config.toml
n_layer = 8
d_model = 192
n_kv_head = 6
norm_eps = 1e-06
positions = "learned"
tie_embeddings = true
init_std_qkv = 0.0361
init_std_o = 0.00902
init_std_up = 0.0361
optimizer = "soap_variant"
lr_head = 0.00564
grad_clip = 2.0
schedule = "wsd"
decay_fraction = 1.0
final_lr_fraction = 0.05
Each number is 500 + 25 x the weight over the matrix's rms, rounded and kept within 0 to 999. Layers, rows and columns count from 0. Numbers have three digits each.

# q: layer 5 attention query, 192x192, rms 0.188, rows 70-106, columns 96-191
# k: layer 5 attention key, 192x192, rms 0.188, rows 70-106, columns 96-191
# v: layer 5 attention value, 192x192, rms 0.183, rows 64-95, columns 96-191
# o: layer 5 attention output (transposed), 192x192, rms 0.157, rows 64-95, columns 96-191
q70:475516521474472522475490511537502521517559488517482480486495481515495532479568514495503502509499501486495528517478477539469487513507478491533559527498460486543531452471504492483508512489500492480497518495487445503482495454461496537491478471487501524497478540477546514512489485493519496497
k70:496533505493491511490495441512500506465510521531506452529483488478504536540559476524514499518541541550496507537493467507521528510513458488484501500502490509533479490510487486507498517485486506496516496484463496498515490491463476508553529498529498529503479540517554509549474475510512533542
q71:525522478506471525500510493488485516523495472495497499502535510532491538512491533516550477484510527526512476541493454455506502488513530525449510520462520527506480498502507501422524485521477474515489512509534497533515526484516471503486462477494477542518526508499471450502480469529510502523
k71:553509482536489498536496508555529553463519479500535509499526540511505480474535488528505485510464490511536489487488510487467500515515503545495539495465507513457503514496525513431509490510486514527507533506520522516540533530495463454486478452481473508479510511479475482499506498519474512517
q72:519520491504494540483469520494451525453507487484541534536541527504513487486490488490520507451479478542518559518518532493515496538473519532529518536539490475493542458517464507538484555477523488500474553483489474556463496471471545487495503499482456498481547528484490504526504481458508496475
k72:484472486490511525483491509508471535445492472488522479496501552488464483465475492496510512506484511450499483490511521505558509522502509516485469509524499455481541489435484504508508562483467473440505533445499510465504467499480537499475473556476440475484524547496511496513516462539528531477
q73:510458474496508472489484505492519592474456478493476499505498507524481503465505484495462473542505526502493500491495517510485489526460476519495540496475488450496518522524551494536466526545519484521533508495506540512505520480525508525541516478487455508544523513510488500539489499456519513478
k73:507472482501512502510500473501488505485452512453480485464468525493490501488472535487508486514492551514523462508470523507494539534510490523473523522487520485538495532521535518494517511518509495507512580499546516517492510474506543526482489517517507517533508484524511519558490510503485535492
q74:519467511550523506513515507519540508507524488476507469508519489554513463505496504502496513482451506473496544529482513504526505485515462532451485510541501505494493461497521470449482514501476517474520508477448494494507471495529473486499505477475520491453535462487456488490519469516517499525
k74:489491466542536527512513489505519526505515496518515500535532491527481510558530508533496505518514484470506505522490545538496484506528528535460487473534475479478478526487506475466499460498488511455536484525489476478516470504491479517438497477491484456539512488475475494485490489545497528527
q75:516519545487474449461479478455496517497538493523511527514492504492503482492476492493484486435502519511502509526524481489460449511507514499508488481522513490541543491508495464512517467462518528507416515497470537525509444509435451484493553525537512510466486507519486462517490508518515479478
k75:513488493489493481439474447465499484483510469468510503522472489502493505503491498517524507446512500420547519486553472494484420500530494507479535454494515481490513470513541522540536498463477538452444501554491491522515497533486482503497508495532547517482458495500529509526527519532517476461
q76:520474517520543513475483484540453460510495536501476512510543476549519494495498497517501468491510467494551477550492486505491470544516485507488517516481505495500517512464488477469499520518514464533505545451487500518484505520511527480522475514457548516465469493433464491525478490545486523462
k76:517484502468542497498494484487480482460516501494498515493523467556460497441496519535489508506533498481498487492500512487513500512504528499512533527488500483476521548535537459514516531537486440538543552481490489529511539508514521545496454475460485495489474516475452503530487434525508457495
q77:520515502492488476531519491493497443460498520456500554533502463490520528491502503544510475423505485493492450483489497522496509479463500495502497472444539514487552534527508524476509489503494502466550517512559552499497504493518522532485509538523466511500533508505490526481494503474504521479
k77:465506507483463494497544494471483454495468500450538525519504471483531487477495485533490499484477486504501495485509546518481492489469475470461496475506560468502556538507484496431472501495461497472481476491558547534514512493502468532509470490504497486476546539507495526520524515494468541465
q78:492472510525476487481488476462462505543540514532530512499494485499490475517461515481470525512501466476547522518514463559525464510441511518516496540502502484539497483496474541511517518483479493500517467483482472470510500530531541524485489472474519466508452545512471501513480491472517480475
k78:517498541536466472463493459517486476505483481549555509473481485480508505505516494500505532498497492495515500503468542553495473478453511507529493549501540519517504533509520530519522520512529476514543462480468489477511515525544523521536483504487524483498470542463485519497482530452523511553
q79:478497514503533506487498506501501530501476488512520526522522478481451453498500469517510492479421505503489492467514493532496464499476474516459495491512551477509476495518492469517536501508516513511512510511481524500522472541471533482507569452486507465509489462526520490477495504501471503478
k79:451475505512483495452503511491487495503509505473516503491504517498505470540499516503498459427471494533462498488503511523489524485511470495483533480512532471501482510504499466532545479482496495522519526475543505527456479548459504473501485469517485491521452462522515476462522502517516481481
q80:491479487519540538509512484462485509580514473515514502497464501493497503489507467507497456483501541522525468524494475476518495512530539480505492485474527491537526496491501438503460496474474475514486540501494507493499546491490485493434500544522495481516544520515515456498512522473488502545
k80:480478493456494497527518505471464464548498483441480487499513462542492479476553483490465507497507502518513433512469508460480515508498528497502514481517522479519504502469485521448484495477541441483523505508463491514533494505481464452470522505470479483545498496491493500509515564498494493482
q81:493504466488483523431491505519496490490533535470474513504467462447495552508483500473508512501529548484503512485550501480509489505511487477499457498485489479513482503492527494475507484510553514505558540495467491499506524493518522514509554523557490468488482505483534516495466492530510464525
k81:508522507474497484485506464498507511486519505513525554514491472502488532502471518473504456465521547500486491516550515480512471495494458485519482506499475512444522478503498510456495479491493504512511509485493519444515490555496513507534500509504509473527481457513490462516485525506515485460
q82:483529504548500466427465483511509448526473487522528507477492487484483529474493512516491513477475484468485503474480508533449539512530513456534520501505493512522508476486500496497480501510524501476490502499508480477512476516490522536518533508502545527472482502492522471542519503506505520544
k82:477524533504501488440471441524533469516521489499531497505516480532522501473502478486463451516524459486487493459502498515502526510457497497507573496519519504502495479539477511508482506522496521465480476512532521476490525488483519489502517457475548537497509513527513508523512503505495512537
q83:472494462488534484497485544535504493519515479489514489506505505503530515524480511451558484469501498503501508470477461503523505501531494490473507461481485495523539469519495479491476519511502451461475515519502487498490454503514470508484542507521469510503488560478465514484562498530485489466
k83:510450444442511471478523517529527503461514488502509518550495515517536561460573539437517444492504549495513524474471482513471518463551512507492481476491508520492490454545525488537482468491494482520457525495466502496497477496483486487470506531507480514480453534490455481487487531507492530471
q84:489466488505566502479516530511540484500519513470505468467449504506489511482487495562524491489476437457518482527492490465510476458508509520448448445490505565532541526500490519492511498526517492520483526494497539503512539516525498511455484504476533516512511542481507459507465431480446508465
k84:509504513521529526513513478495517531495505481474484439456449492529514512456494463538504466482452498494515504512477525512525492479534492474505477468509484562535527488469520512477502491502511502479494534509492524492531533507508468525507490501452497510482531529482489502483466476480495511466
q85:521499513506513493500543498514448495483498472460500471517489495522500471521491491500487504469547461505469508483493475493551520493484478501478476485519504516501468511465520481495477522464491500525503477506515487483490468486479498466501514521544507474531501432491478483545471485467527491483
k85:472522504461514516462523488502496491486490482494496537505504524467467461533507504458482504490507510459525511518522488501520469514489494514474480513544497488500501492493551490505502483460481460525524513480539493484533498477512521473504499483521522505527509482528491523492424523490519446511
q86:464480500456496470480532499537502482519500489493532559528478483529496538507468496486519478552474508528495471497462500486459500474519491545506458517537465503459497484512506528462515505508459535502509518501506502547493538553493473510489494466508476491522491487565506490485462493520473501505
k86:451464494471475499465538473501562468515460451499520532475457494498531529525470501453542501522429498488500494488457469480478521476493500545497475500532471528503491542512520518467473475502498537470513512505537490528510500534491443531526513496476506521517493480522510512468525484540495459486
q87:504487483522448521506477507447480505521508486491490494482492482527492513502505523534515480515567495515538516502472524480521491484472462491512466469480538522482482466533524490527465510469516442507498506501478503492495486548512528451523514502473483517494485504490503482500487493478444518501
k87:474474501518481498489491494488474493509523532473498457464471482496460525507503499523482505516530496483513544505512509541522515491477475474538513489495475524485498452507473486490482486538551462478464486541497501522516488508490532473494513501470463492508493454512491496530485488486478507487
q88:496524506493479515505486490529502444497539470504417499492485499499517492520496517556526487489507518472474503496502503473480492481529540518506539495514517511501498515500472524493502457540457485505500531491464484515512503524438460509479502503499516490514489505522494499485512458507498514516
k88:501482526481515497473545483518500495513526478496487459547509477507497502519524531486519549505495511543491492516508524513453519502512521457517545478474490525494511509487479559493462472493497473502510520458454534453486519468481498528455531482495560531521520530497449500464566483535487541506
q89:480508506486510484491508495466495496482449481481536503426456505520497513480490475472529517535473532530504543551537510521505548475488534560496533444500450472489500488484537468510522502521533519509452509513477509480493530485520501502496448502502468526475476513460465523528520491549485505514
k89:475494496532530506506485494458516520497503484516499484499461482525522534491510453528540430502499484495480508551506539494430488507540494529507491481503492481479451537501494507539481481492583479493434533496518479488486499460536483490504524487506485528526496516488499537478512490494493533485
q90:471492519489493520507494531492502508490475489502529549475484519468495530494523519433492485513508486491494509543504499511502448467509479481472479492470491505533514508468515519496486455482493506502487543486489491547465443556467532522484523537491477510477522493538499509487488533521493515465
k90:480521499491507533503531553509458503468500510476529538516532483464504555477507513489487491470493502551438476490471488490519518461498471507491447470473472517512514483478509461491510448508473474488527497494489525498488506546507522500490498536523457513516524529492514547496494508514535504457
q91:526494469504495495507542499499527533502492506501552505547483460461492513497507490491546523538501469482482504488526463488535485498507520506496536547484558477536518456463533512504471515482493484540491511496495488505511480493509473534547529479493515489518546477491507512502455502519489492477
k91:521522469532440485501495523502544481452492515487501533561499503482507521518481480491494509534502507528476495502481496492490520477501484500501521522479504530510549448485472487519489517492488477522506486504507492525539502516496475481502514464463519547521523477511478524482464493528503507546
q92:527469491443479515516506484476475502510488492473524505515540527551505485490512478464461495477484473472499472462510509526488490541498531490538470508499535495514525474569464507513493491508506478469507516500523503524527473454509489505466513530512512501510491465480523477491492507512506459510
k92:526457527473490542515501505509456530497530513542492500540506510503534490484467439495480536484490480508537468483505480504500500501547504501530483492538528498502530512534464493472485488466488509493518524482476503520508525457504507482480532473499511510503500482533487467533483484477495479530
q93:507493534481529502518507555495455536522498545485515512520490473450529543511471471468519513487502525505508501529477491481498509524496514535512482456506504522508479504517482494519493523465471535489513521514534531495513481491473493470529467456469484510517492499470517519467487484491501482500
k93:527494553484493499500505495473504517497518478481455557484511456440495529513461503495558478507463524526505478518487536456503521523523533521481507475507526520506490494517530466516502527521480552515501496527492525480453513500420505484508498523482473523473496506460499502473495454492540490507
q94:509490506505510499437497491523501491511454524494441469523527483498473457532459483513499528532516525486518523494501508496502534524527501530466492534472529487503524493543491527518491508469527495517511516550516460515480503495468503500503499505546463520513473470479499459496497485514473569483
k94:483498492478527532478484499522493507498449466506493442541519480483456462486446518503526529505464545482524501526504459519508517477471583488489566500456532460469527471579467500530488493497543500507508501507521488473537514481488492496557521503500486510506468487435499453500509466525485529490
q95:503494519506472526534514535524503511561505527555496522503534509490534526442469531485485529551517504498519530531481527511489481445479520515488521495509474514486509482511485487529500500499507520478490544497484526501541479493514489504494492533543516501474496532497518496446495500499496520496
k95:455512511443528498497501474496511513521511499490499512486514529462501523496476507528500508510532471520477488528531508500519485511515463510468501503453497503492552452521500526528492475478543509498504477526504470514498460484513498483479473512510480477514494495491518495498507488483490504531
v64:476486480490496494540506468513492497498496516460480520491462469431484465496544533542524477499446459516473500499487456459517501508473532547502546493482487532505529484489495457497512536535551505448513453490472452467500496472495480515518514575497494502497509494499568532500558471430477532461
o64:466484476553509490536502530493515557459523527526496468491480514542491534524514480546482509469527526522458507510523449519463557488525533463479478533476529515518515500507524528500503472525519462498511473495515483489496528526571482524509458537509517526460508503488515515509492503478508479487
v65:478510466493534504464543511494502481512498440507487510476500530501528523510468538516453496553496460528511543471512521490480423504470507506521507488480511506489521515496505483544514496525495477528496495503463482469508471536461490466533510509495471497473515498554496529539458457476461499455
o65:513471554494470507503524494471478538571492497455490475506518472499483491508544486486504449504473510520496515481484499499459551526477499486504442463537519476477485511505496517474540534513450541506487515492537504504545526585495488521503487539486488489523510503499478487456486569485512466549
v66:471503486523513514534500513504488469448476493533531554449530477502513481515504485487501504482485490523479479515512476496495418534485477490496563489503503512515483514507464485498460527497514531509503512497486472533473477524520473478488539516494491566519564502479502468462479501499503516467
o66:468531482456499481509473441476496475589507506503469448492458536524527538499485511536547504499519512486510521520508551499514529478486521528513489538473491485459495504484513513528535516474508498489458526500495499460469497499535520474521489483492508474479490521515495484512522499485504551547
v67:539567500497505506499505489526524490461481503507508485514511468471498483521517523472492466460492469475490527561474550482492506520526506481472500516501524475530472472480527506540442530538458502534475413499463527461496473418482456474575537481514468532517526530486527516500525488551538497527
o67:495528478522513490499517462478529499462479524501481484524439484484507473461511545550491469540446508479484499511504527452503502457531480473475506496515527489465485555547458460468518467459507467475540509521533496510511539505519487526479542504497466499483527484535529480471489485485476484464
v68:490491442439435490518463470553524483504518573535438495483519508490460537464502521498495506480467517461460498516558459552476475555443528508539508506500530534460520519503478463500503501485498455449472510523498479512466532520482466547560436505525483523547506474487434513496519517500523495513
o68:486497492504543522479497521465511484509493483500569545535488528481518480517478507522477532468540500511433527518500498498537507482527492456452490485547489519493504523475503478546499544523450536472524446527521498472475516458459526478495503544490508469506551536517521473499450503426478460463
v69:500477534509491515533476512463521479466509509487472518483492502498480475508486540518477485466505497498501502584525496476481520452523501510508492497508526518483520496510549508497511511469416449469493530536493513451452524522562469519529498439505488509438515470561492498490550517508538562547
o69:512507500510534493465487473495483499531500533489502521499526466488482519489513495438468472546515476544478507484493506502527503529491504452558526540516494544462487514500535469535483468464508483490484495481499488568545509475482517512492565535513515479506508454553498475492495502485509480482
v70:519502514535507502488514533519545456494492518499516522487523495502531547479499504540513506499533471485498507499494490485513493487515547454489534490497523525516492486495539525530554471484508513509524527467577499499466512474491500515468506492482480479502463446501502500457462544541451492476
o70:478508459477486554519521443500479510470459493507512505524467534425511491573519502477516516487480493530492450490479512552511515497465499537494467517539471470477482468497504501496514501498550550505496522528490468506487465519469462455499518505493475532469532494468461485499529475450537497472
v71:505517543487536522490474511542490480473515480556473501531514488537497528493504546511505508501484472470519482516505526475491520490485505457497503512423454466484476501454482507499520548498518537500454528500536437534473511517478464501551490485449492467461528485514508502497510513464497491501
o71:529460478525485502509479477473519486480491524483510529524496473423497519513526473542518524491488493498468527500521539507500484522474525526491481474515554491490531460542532477521439483491465504541506491526493546485548468503501509484499481501517522499480469543505492450519510533575493490464
v72:514482516464451504475504475468498492489549498488539513445546503503531498497486557532502476526485495504496567522522507502508529504504500489499484474524489472500498500501543538448457541496492510507505546490470499492531516512471501513485523491493533483486466545520524460501472504489455467477
o72:520493573463484493498495512483546519455450533468474453503434518476557516490507480516497513519482433501466475505518462531455475533497478531505464484494510509427538500498531511550513467538470463514492481500488479514484518479526484524506537498531488465556488458517468500511518499501529508507
v73:533514489520490480483506495479484527530491516534513481448478493526497512506509497489463462480502503460467517456512474524516508523474521518492527480423471553512495536496482471497447523507494481511554482491491530541463532456492484506540478428511497426523533534483470473505519470466553498515
o73:473517484505488540499494458484491489500490481512489490500448493496502464480515522495497516502497522478465522500498581518505526463532457477525541530544499477458526466541516479476557505469484508530445496484569447507504477504514502488519538540570459497509472499536482501516487539506508500504
v74:502508488514493501517480505527517473466444476484476473497538493523464502485520508493477514536536517538500526466453453546486491563509496498473479458520485462490482492474525574489492484445533487470450465477465489500450487487498540457496515461457580499466486541501514483499473459514530492491
o74:475522532447488514499494493518477515493531549507490546511474523493476499483482513553490527468470509536513537499501533464490510469460464515485493536509499488518502505520517486491538512513502515496505522483518506548522538514525480558500469518506444501567492476502511463507570504505473507527
v75:501482521545488489464466500468505486514467497515510462566494472531488512483478496519503509510479506460466510459504494529463478435524486544496501503508483482493514477492459491534534537565541511498556515508497521513528479527474498461469491479548519475499533516524534505487479504503512533523
o75:516521501511534558518476499497514493528495514466514461505485531476494506485583456492514522509500534534534491497481512450512514503494501492517500510489475505505480492492523463464494520521497496490490505518551523467492461500557464492533510503471494511486485512435501503511462474515478517490
v76:552509541491513534514525547500528463484516510532485488485469536513475502499557475495500552461521544529517464474501517512533468501468501481459505490512515546513504513461515489477474474503474514511460503499508480467510506502545466495477511489498529490475505499441488481462496495529492438506
o76:463496528544505517478520457515470524492476532521504510525457464529483443502481482481505479501479523507509470515480515526505505507488586495479503453493522443489525502540526541498492517528550473476550530531495505535516484477504540548514508525406502506522504510526493542503546520478478459522
v77:591486493485554453506513511456502541500539515558503511501480476504494508533492501533529487514503499535466491453516508502522491478432519471521513439519443436498497495529491515479506476538478477475496486486549498493506505511557516508468518505504537492487517494502515546516512473514507480501
o77:424523505528469495477514510527530512494484540480471542502499496504510520470514475513490489511482508503563512514536551511515525529506429497501518495478525499508521496466500507518496514517535486515543537523477485532515522517467466482526489499485479505510481503485480473478522503528513491496
v78:552513531499531476474550473490533495535545505458511504477521513503505498492524476528510477494468508506444509461504514503502524513465481555513437499505464458441488513514479517502500516526494506477487498513479521543430507523500503458544468518492488518497510505440511472529515517472510539446
o78:528476543457454501534454491539521524533520544517497435515479513478513516511459486484464530511544507486502443517492539496516534482523518483513497490485508515561487522480515428518481455503507469540495490507497476446559529497497474523484482491511526454487484476513497482502499503473476426534
v79:494489532521475496480492474517533526505487481478570455508514485473495513501524471528497491489482490527484527460526538493493506543488462468510485524496506497511561473497529415526480460490447471516458542537515475464490522529504534544497491505515524478492474505497487467498535469496499478528
o79:483506536540537499530474543480507530503508512474486516517530465484540463517461510435496487557491515505498452526535531520487517489509527486506468490522502489486479472457476540517526485489487536501475522487446528510494512435541481521513466467513501457490516510536507470526470540508487504428
v80:469495500520498524538503469551492502506486517478547526489461522483540511482480486535446527521484537506533461498492542489466501505509513436512491450514479473446477511466559478501426549486495522515485450525540500490480466522483497456534499462486472534473541495502477515528516526503484515483
o80:515519512560525522473472429522501491502444473497477507517528507537482489484487464529510537555503458477502529483492490523527486495489533521457528490502503515504527485482535495503457472492506489508519511448519513506522498518496497462550469506470481483517466519509484424496502584443498540513
v81:462529514479523503498490531495494469496520456481442518504478523515486498514503501505481520526502501484554494488443539470493500528485460491515437536489477478485500498489448490526435500493528494517515544482495497499517522485506440487460514465513475494496478481504523530496516537512481484477
o81:543484528508532529469508520473475520471489506527543468499544480495497538499465483497529481478532480437483512533531515542516485510507505512509509497468540531550465533528523525504509516469489468488491518485498514498484499536541574522503475534484501529461487535488483513491464494511558465487
v82:505519509486466451503477542532493513504482512508502498464505466555557495484550522516508496504484478450516516485507529472525479501525475504516533512555511458523471475529542518478463472473524495525517463489434460492483513550517495517495538529486502474483519504470488551486500522475504502513
o82:504514483500512510495474545456457474442515500483456465507486528470473463494436480515512496521533506552488492493476534509548494503507532503498499529511507504499491517487474538489495526504518456509480485474532553508499532479465530482499501506478493533492487504500548502504530513520507516471
v83:491552515489501507522491531461504471512525498489559459461477482481480484490491543487513466508488516465458464547496483537504509501560514517505444517473486473524539453487514482519482535515539456538501501550467441517467504512495505517452517516491488518459545485532503504518486523562529511534
o83:544516494475499495495496510469449529476517518483505506496493525506486539532496459514469535497463524512516489487468494506463537509477525484479486560513524518423468457478496430492488461521511473474556504418509506471486504471479523511491496487483480508492493472493508498484479484505513489478
v84:485501557480494531525474499505539527534501447423498488489516508503494472497471517491513516524485472494490536486517488488504555493482464504462495490493489510463523496519482479478458492522464500507503576460515528545519472486569509495485480521461513515483539474485518531477516467526517502499
o84:531516444458482484517495524529519487508542507507467506466523496467513510509539518483523505462469491475452524551545508511501485512460533502540512538519506460527506539503480529517499516511485460467464506489468485515525507540521500512523550472474495503516528510514544504561502518526540450540
v85:504521471501546462486434479465478511446508518495505491512496479497526493538511493506463496482459490483514509470542484483472491530502510499460509519488526513554490482505487493528473485530509461479536486508463477548503530492507443522524503495497475454473484495505508540497542480508512455535
o85:480454521447531516520587526497550469507476480479527508459483505510529481463512510482492518502542462496524505510497509485481507486532505520525457474541526518471529429480499483468517499509532477555496493520564518482509555484485524458520469500482552494529547468478505452502499479523520464491
v86:471533562489480494525462490522505492510493515504485502503490482476517479533495460486532471501481514544484510542496479548520475567524509501494493526503506496471504471483485468482533500448490512498537561508501501533479460517523487477498517446529504518513506562508505487493466483488459512507
o86:519511535545448490458514515502511510523510502517522517495532526516542476497540566511493525539521494478518495434503502516507555481512483509492522478502480482513499461482508497531529495525524519492492466457457508493538525463532510507516453517465499509494526511522470516515531502471507447521
v87:514493469515471494513544501514520500508564474451505479527508463534517479500470527502462467514507575496505508476497479481456491495468503557503514489480468478567495502478521503549517506445496553494519524487470464519479458512503466506460545507490454483481531525517490479481505536481517475440
o87:453473534478509494527488528493484528521465504508460531502484513466522530456488489475512545513471488513500458500489508516489501498527500475464482565485496490483533500495524487510559514507547511534529519559529536500505554499520561513510519476556479490477470536509462520543517451468531517488
v88:496465540530483502502537539550515490482546518475441480453521474522510508517463516495514529448480521475488551520475531499531484500439457477514555493517492499558519479505515517500517477499517510535523505500461471508507463472515487501529489510482502492494459502513467562536505468507508521531
o88:480530522543470485498507532528507493457505488503482494534546554535464530483499458478489498502515552524516456477506473477499503480551519514479491490462492498471473483491519487503491517492512510480472453515487481507497524497481518462461507519553496452527496547555458497473546530463526528528
v89:495518498525504491533532479532538528498506474483500494508523528506480545510479511475456553503490497489495483501484497489513484500485554464541518445515500484512512527521512479468496532460516497505473532520531460453503504444516462482522478470529436489507480536485529511477469509500501543510
o89:470501508490521521514486459510508488480509473549489536520529509496500508509524507509525486533518552522479536476526523511502505464498479536498457532444513539491446521490547516528519516533461446522509474505491524521491484487522511531485517492476534468479525517478490492496515547469464486506
v90:480492478453524507529495519498487468496507503518496473513505500459505502460545504494480476496490481491534546527516479511497549477486488522504495480503483495495474531497472549498496472466544496531537518471455539530504467492489487508467451482544486448518478471491480489536474544542485483516
o90:505519484514519456500518535532461492472505512520513515479532515495497523537475475470485472493449447480528458476503511519479478497494465467473506535472514523503486511501557496493488556541535488517507485487532465505530513511489496494502512528455518550517484494532505511545487459527545539522
v91:502503493508482521442455534502455471503551507504498479499495490440496503476478497499524454538470531476519510506491518484496518494490532497499481438506513483446504501460512431494520494527505509512487491460478532503489501454529500518495480452533503490470529491523524505495475529474524506500
o91:503472498519518503528527494521507525532439540487509484501500509501511513501485459502475496526469478544508514530509473503535496510495487487505508499471494469499493523506535496517530522479488496470530513462482474496478500482507456489474450518489492547538563524487466516489489498508535491473
v92:502506490471468467477506528487477549511513495499487490463491512540522527501487474516477491538517512519475546496475466495540456466531545476494489484509439530483553514444516461499444476505477479504541502522446531516457496467514505515451449480539514480543500475497483519503491497537520533471
o92:534478526502502484480470458528527478486525472501474531518543494464482459485456479536504504451480480478540480524575510501500512552526492530520511494531523429495476533478494477468530495501506477481504454506517470481499471476501498480521528515487440530517537503505478502521480489517504521487
v93:498548537500449481518475504468488519498524573510448520513481504470502497472511471473499547506519490448518485513507488543481520488464518472498519507494427502484477463513527519528502472518511497498494531491491490489523512514514451455545537504547515515498511550525477480523560419490524460476
o93:537494495498505503492545526490494483477492490467546497529490507551437480521507493541502532559476460519486501502511455494496486459542488544520517529522517531513521541434514471473462512521527498495493534508472474502444542464566533454503487460523478461453460463495469479543456519500485457473
v94:478527488504543456451493487510514529493495484496487491494484524519473418480461509459534511459523463470493504555478516442509515502505504510508461496524495484544488493521463490494497533482517492565502460507503501522458468528543512543506477449482472525519505500469494483503494496484461509484
o94:488476518518524460509524513491468478491481462486546451496539448475515536491524511486475484518459492489524462485484488500529484503494467478532551541505517503552517490503460487447482433493515505456502516511490552474526484482495564473534474503509472469470479505504482490516483468458550512498
v95:496482487496491527516471487511484488508482549466543502535512484441518530488476537469515475511494470494520524516503485508507451503454432499527498535501529519498478488507486523456520477504477493502525502519540492495496459469472534537498543474503487480524547531532544488480505522502489463460
o95:534512511498519494555536511515522485510499468527496517478522549505579495486477513549510443481507516533512502483492566556472477502513534501490477475510490487514494509441460500485488550500483507438502485458484500536535543516491494505497482500449468505483458439511464468527492505479508493557
q96:526499495519539512531487520501464469488512494528486488509483512473504485536491541539527529535502475478524508470504470495498494467526523513466503497494535528503502488472511494492526545531482514489519511511518479480493510475544489487507495487515524554496490514483479500515450470496531530485
k96:538518517530514500545481532498493494460499518507468509465498516511451518497520538544536541508483502487496465501496488505486505465487540492518493498530517461513470527473494533469537516513495488498541536485488476503517504512478516496546491517501554534465491488485498478504477477510518492525
q97:497492473492514526507487510497551502479484473503537478492482520487504490501478496509475527491453507486499462511499484498476508505481489502516466490512495517482496478506510530484506515466534498485459547507451545492471499497491508456487487485503495505560518537452506530526491460447507523478
k97:515448472520455498488492523496538518502510475510484490530492504539491466518512500495509522467493498481522505498503548515478520513494515511521478503473507502545538487510493519488446518491500472494474506490519508477476496503484507529478492503564513482522522497479448494508467476492508515508
q98:474494458531475546493498545516491530441465547466462502474481544483505459504532499516524480494498530526495502557529488481515491533492476492495526496476488443490499504486485504475476523535513508497495471493482466533514524505497533484501463470457468514487528530494502492511505530522508517467
k98:539473502522501505497463495501480538486534532471519462466476486505482484515535501565510485491507505494488537506476477474509507486525509492512496493451494465506488486507549483551495480526507459546530491473497508498498502501509525484507518503492483479503539459499519483494478535550477508481
q99:447531488470540527524506486461499538511492485472449529496485528495507544478500488548538518507521475475549521523486497506526514434531492536522489461434505528504500506523525493547477480466486485477508466512467497496523518517511482479488522520533497507522525493480516466431491530484471514502
k99:455508521468488524476524516457517486503514537474506519479536489530543477462493520468470507487488489511486552464496519543481496470528511498512557478489489465514481511492487509522511477496516473526503510555487500485496503489458477489509538503496460498500467521501489472450511486459490453499
q100:485459535526496498513519503470494490517500491504494415480490481532515469530541524476452467509527507506493534484471455499507477517517535512531505465528525493508458497537522509483502495536481483517525479509499477450468450489531479506482508510480510463472478510536530476503515527479496479500
k100:476498504476457505493491472487449521459499511506479472491483521488508476492490497504497492528507509496510528504490479512454506519487523483501473496521506515497459504542487478494460514508517513501493507503517483475498502514485554502474476524491481518484502473517511531505525527434473485498
q101:502538475472500496524476461452499447580516500532450517527496494512548511478467555508511559500503454474441455518495491508511540499517508463513505467470503536510530510489480476518481480482447488484475454502492517502480517476452522501491548496473478482514507551497569511516528512512500495494
k101:516515499488517489501526486495504477536525494519481463503493495528577560481495531499493496496529467468477466520485521490501506479488503464507511505458482504525494517518466502514435483495489517539482486518498526488503473493482472484471508470511511494488481555497535468547504521483530497505
q102:500508516491479493478508501515489488475492501496522477483492493495499497497532517445498492529516467472484463493495537477522453551526531555503509462516483477481564442492507490506523549456501491529462521532500478523469495497506464467501492505509476508482469487530441518480512551531533470501
k102:520517496530526498506498482514474511484471466529499542484464489477489493479454474524510494498507507517526489472515525493471496509509495530497464479501505485492503493539529540526510492504480521516471513512476469504520479545471478496502475510579515516496450513492509486464514497520530517497
q103:488525502499506506509475464459498529550496476488454513435452513479475564482471454541505529507533544529516474537514485501511475451531513463476505496500530477564492501489498460540513470508478520485549431511477484473482562513500516495522526495515505548511502512488535480485483502482519486487
k103:440524505495518452514540481527492509524545482495527504474518461505506520469521485492479485492499508495497497521515476498492512508483533493498564481514512469507490514531496501509472480466515489506462494478492444503496518518470503490521517512490569501521487456437507480494527566514539459458
q104:529478505480483476476494474533517490455479504486506491495501530500490487495513487466452497454507524486448505531478500514507507463498462473507511472534507485482521503509506494457503519460478510483423498499498527531466482487511510544478505490530500495482535461512488530532463518486492490462
k104:510524487495526482503512536464498520477492489491504475495548515513514511506428490513525495480490504454478468523513466495488493476502497494467488499517509516485502497478476471540460528460505500469475538495478526522473487483536527519461507537532502478502540473517529482534486459529513493514
q105:494566462500554492541475448457481486569508431472446546472452513495480561441447459582590495484481463492536501500498535536476521470479548469465500441480509527515520533471521511532508430387517448476525486497483502462503471568449477491491578524484445507519507524525494494490503479534493528528
k105:518538502469521461485490415528524492546487476507522520492472478498455503507476492517503487476491503523470503505507507521512478456484511438483548453503471520485518500521512515507481451472527490510493501547512522523498521524448512485503511519478522537498456505490478490459525529473508498501
q106:506514494529480492464491449479514491504510494520533455566520524501518490511492519509467516562499450521563513470486516465478506524515524491531478508511488467482532478515456543526506481501517524548491517504479518497520485479509513503523495530498511510451517481474504476526458493512512538514
k106:479477506537493476483552480542480514506501514532465485511514477505526487464514492504561518525526501531528511476525534492465469553541511462496513501472493461461537504493481485497498502508554503488468503510524493519482485494519512505474481461507511474483469501480526491508464469544495496532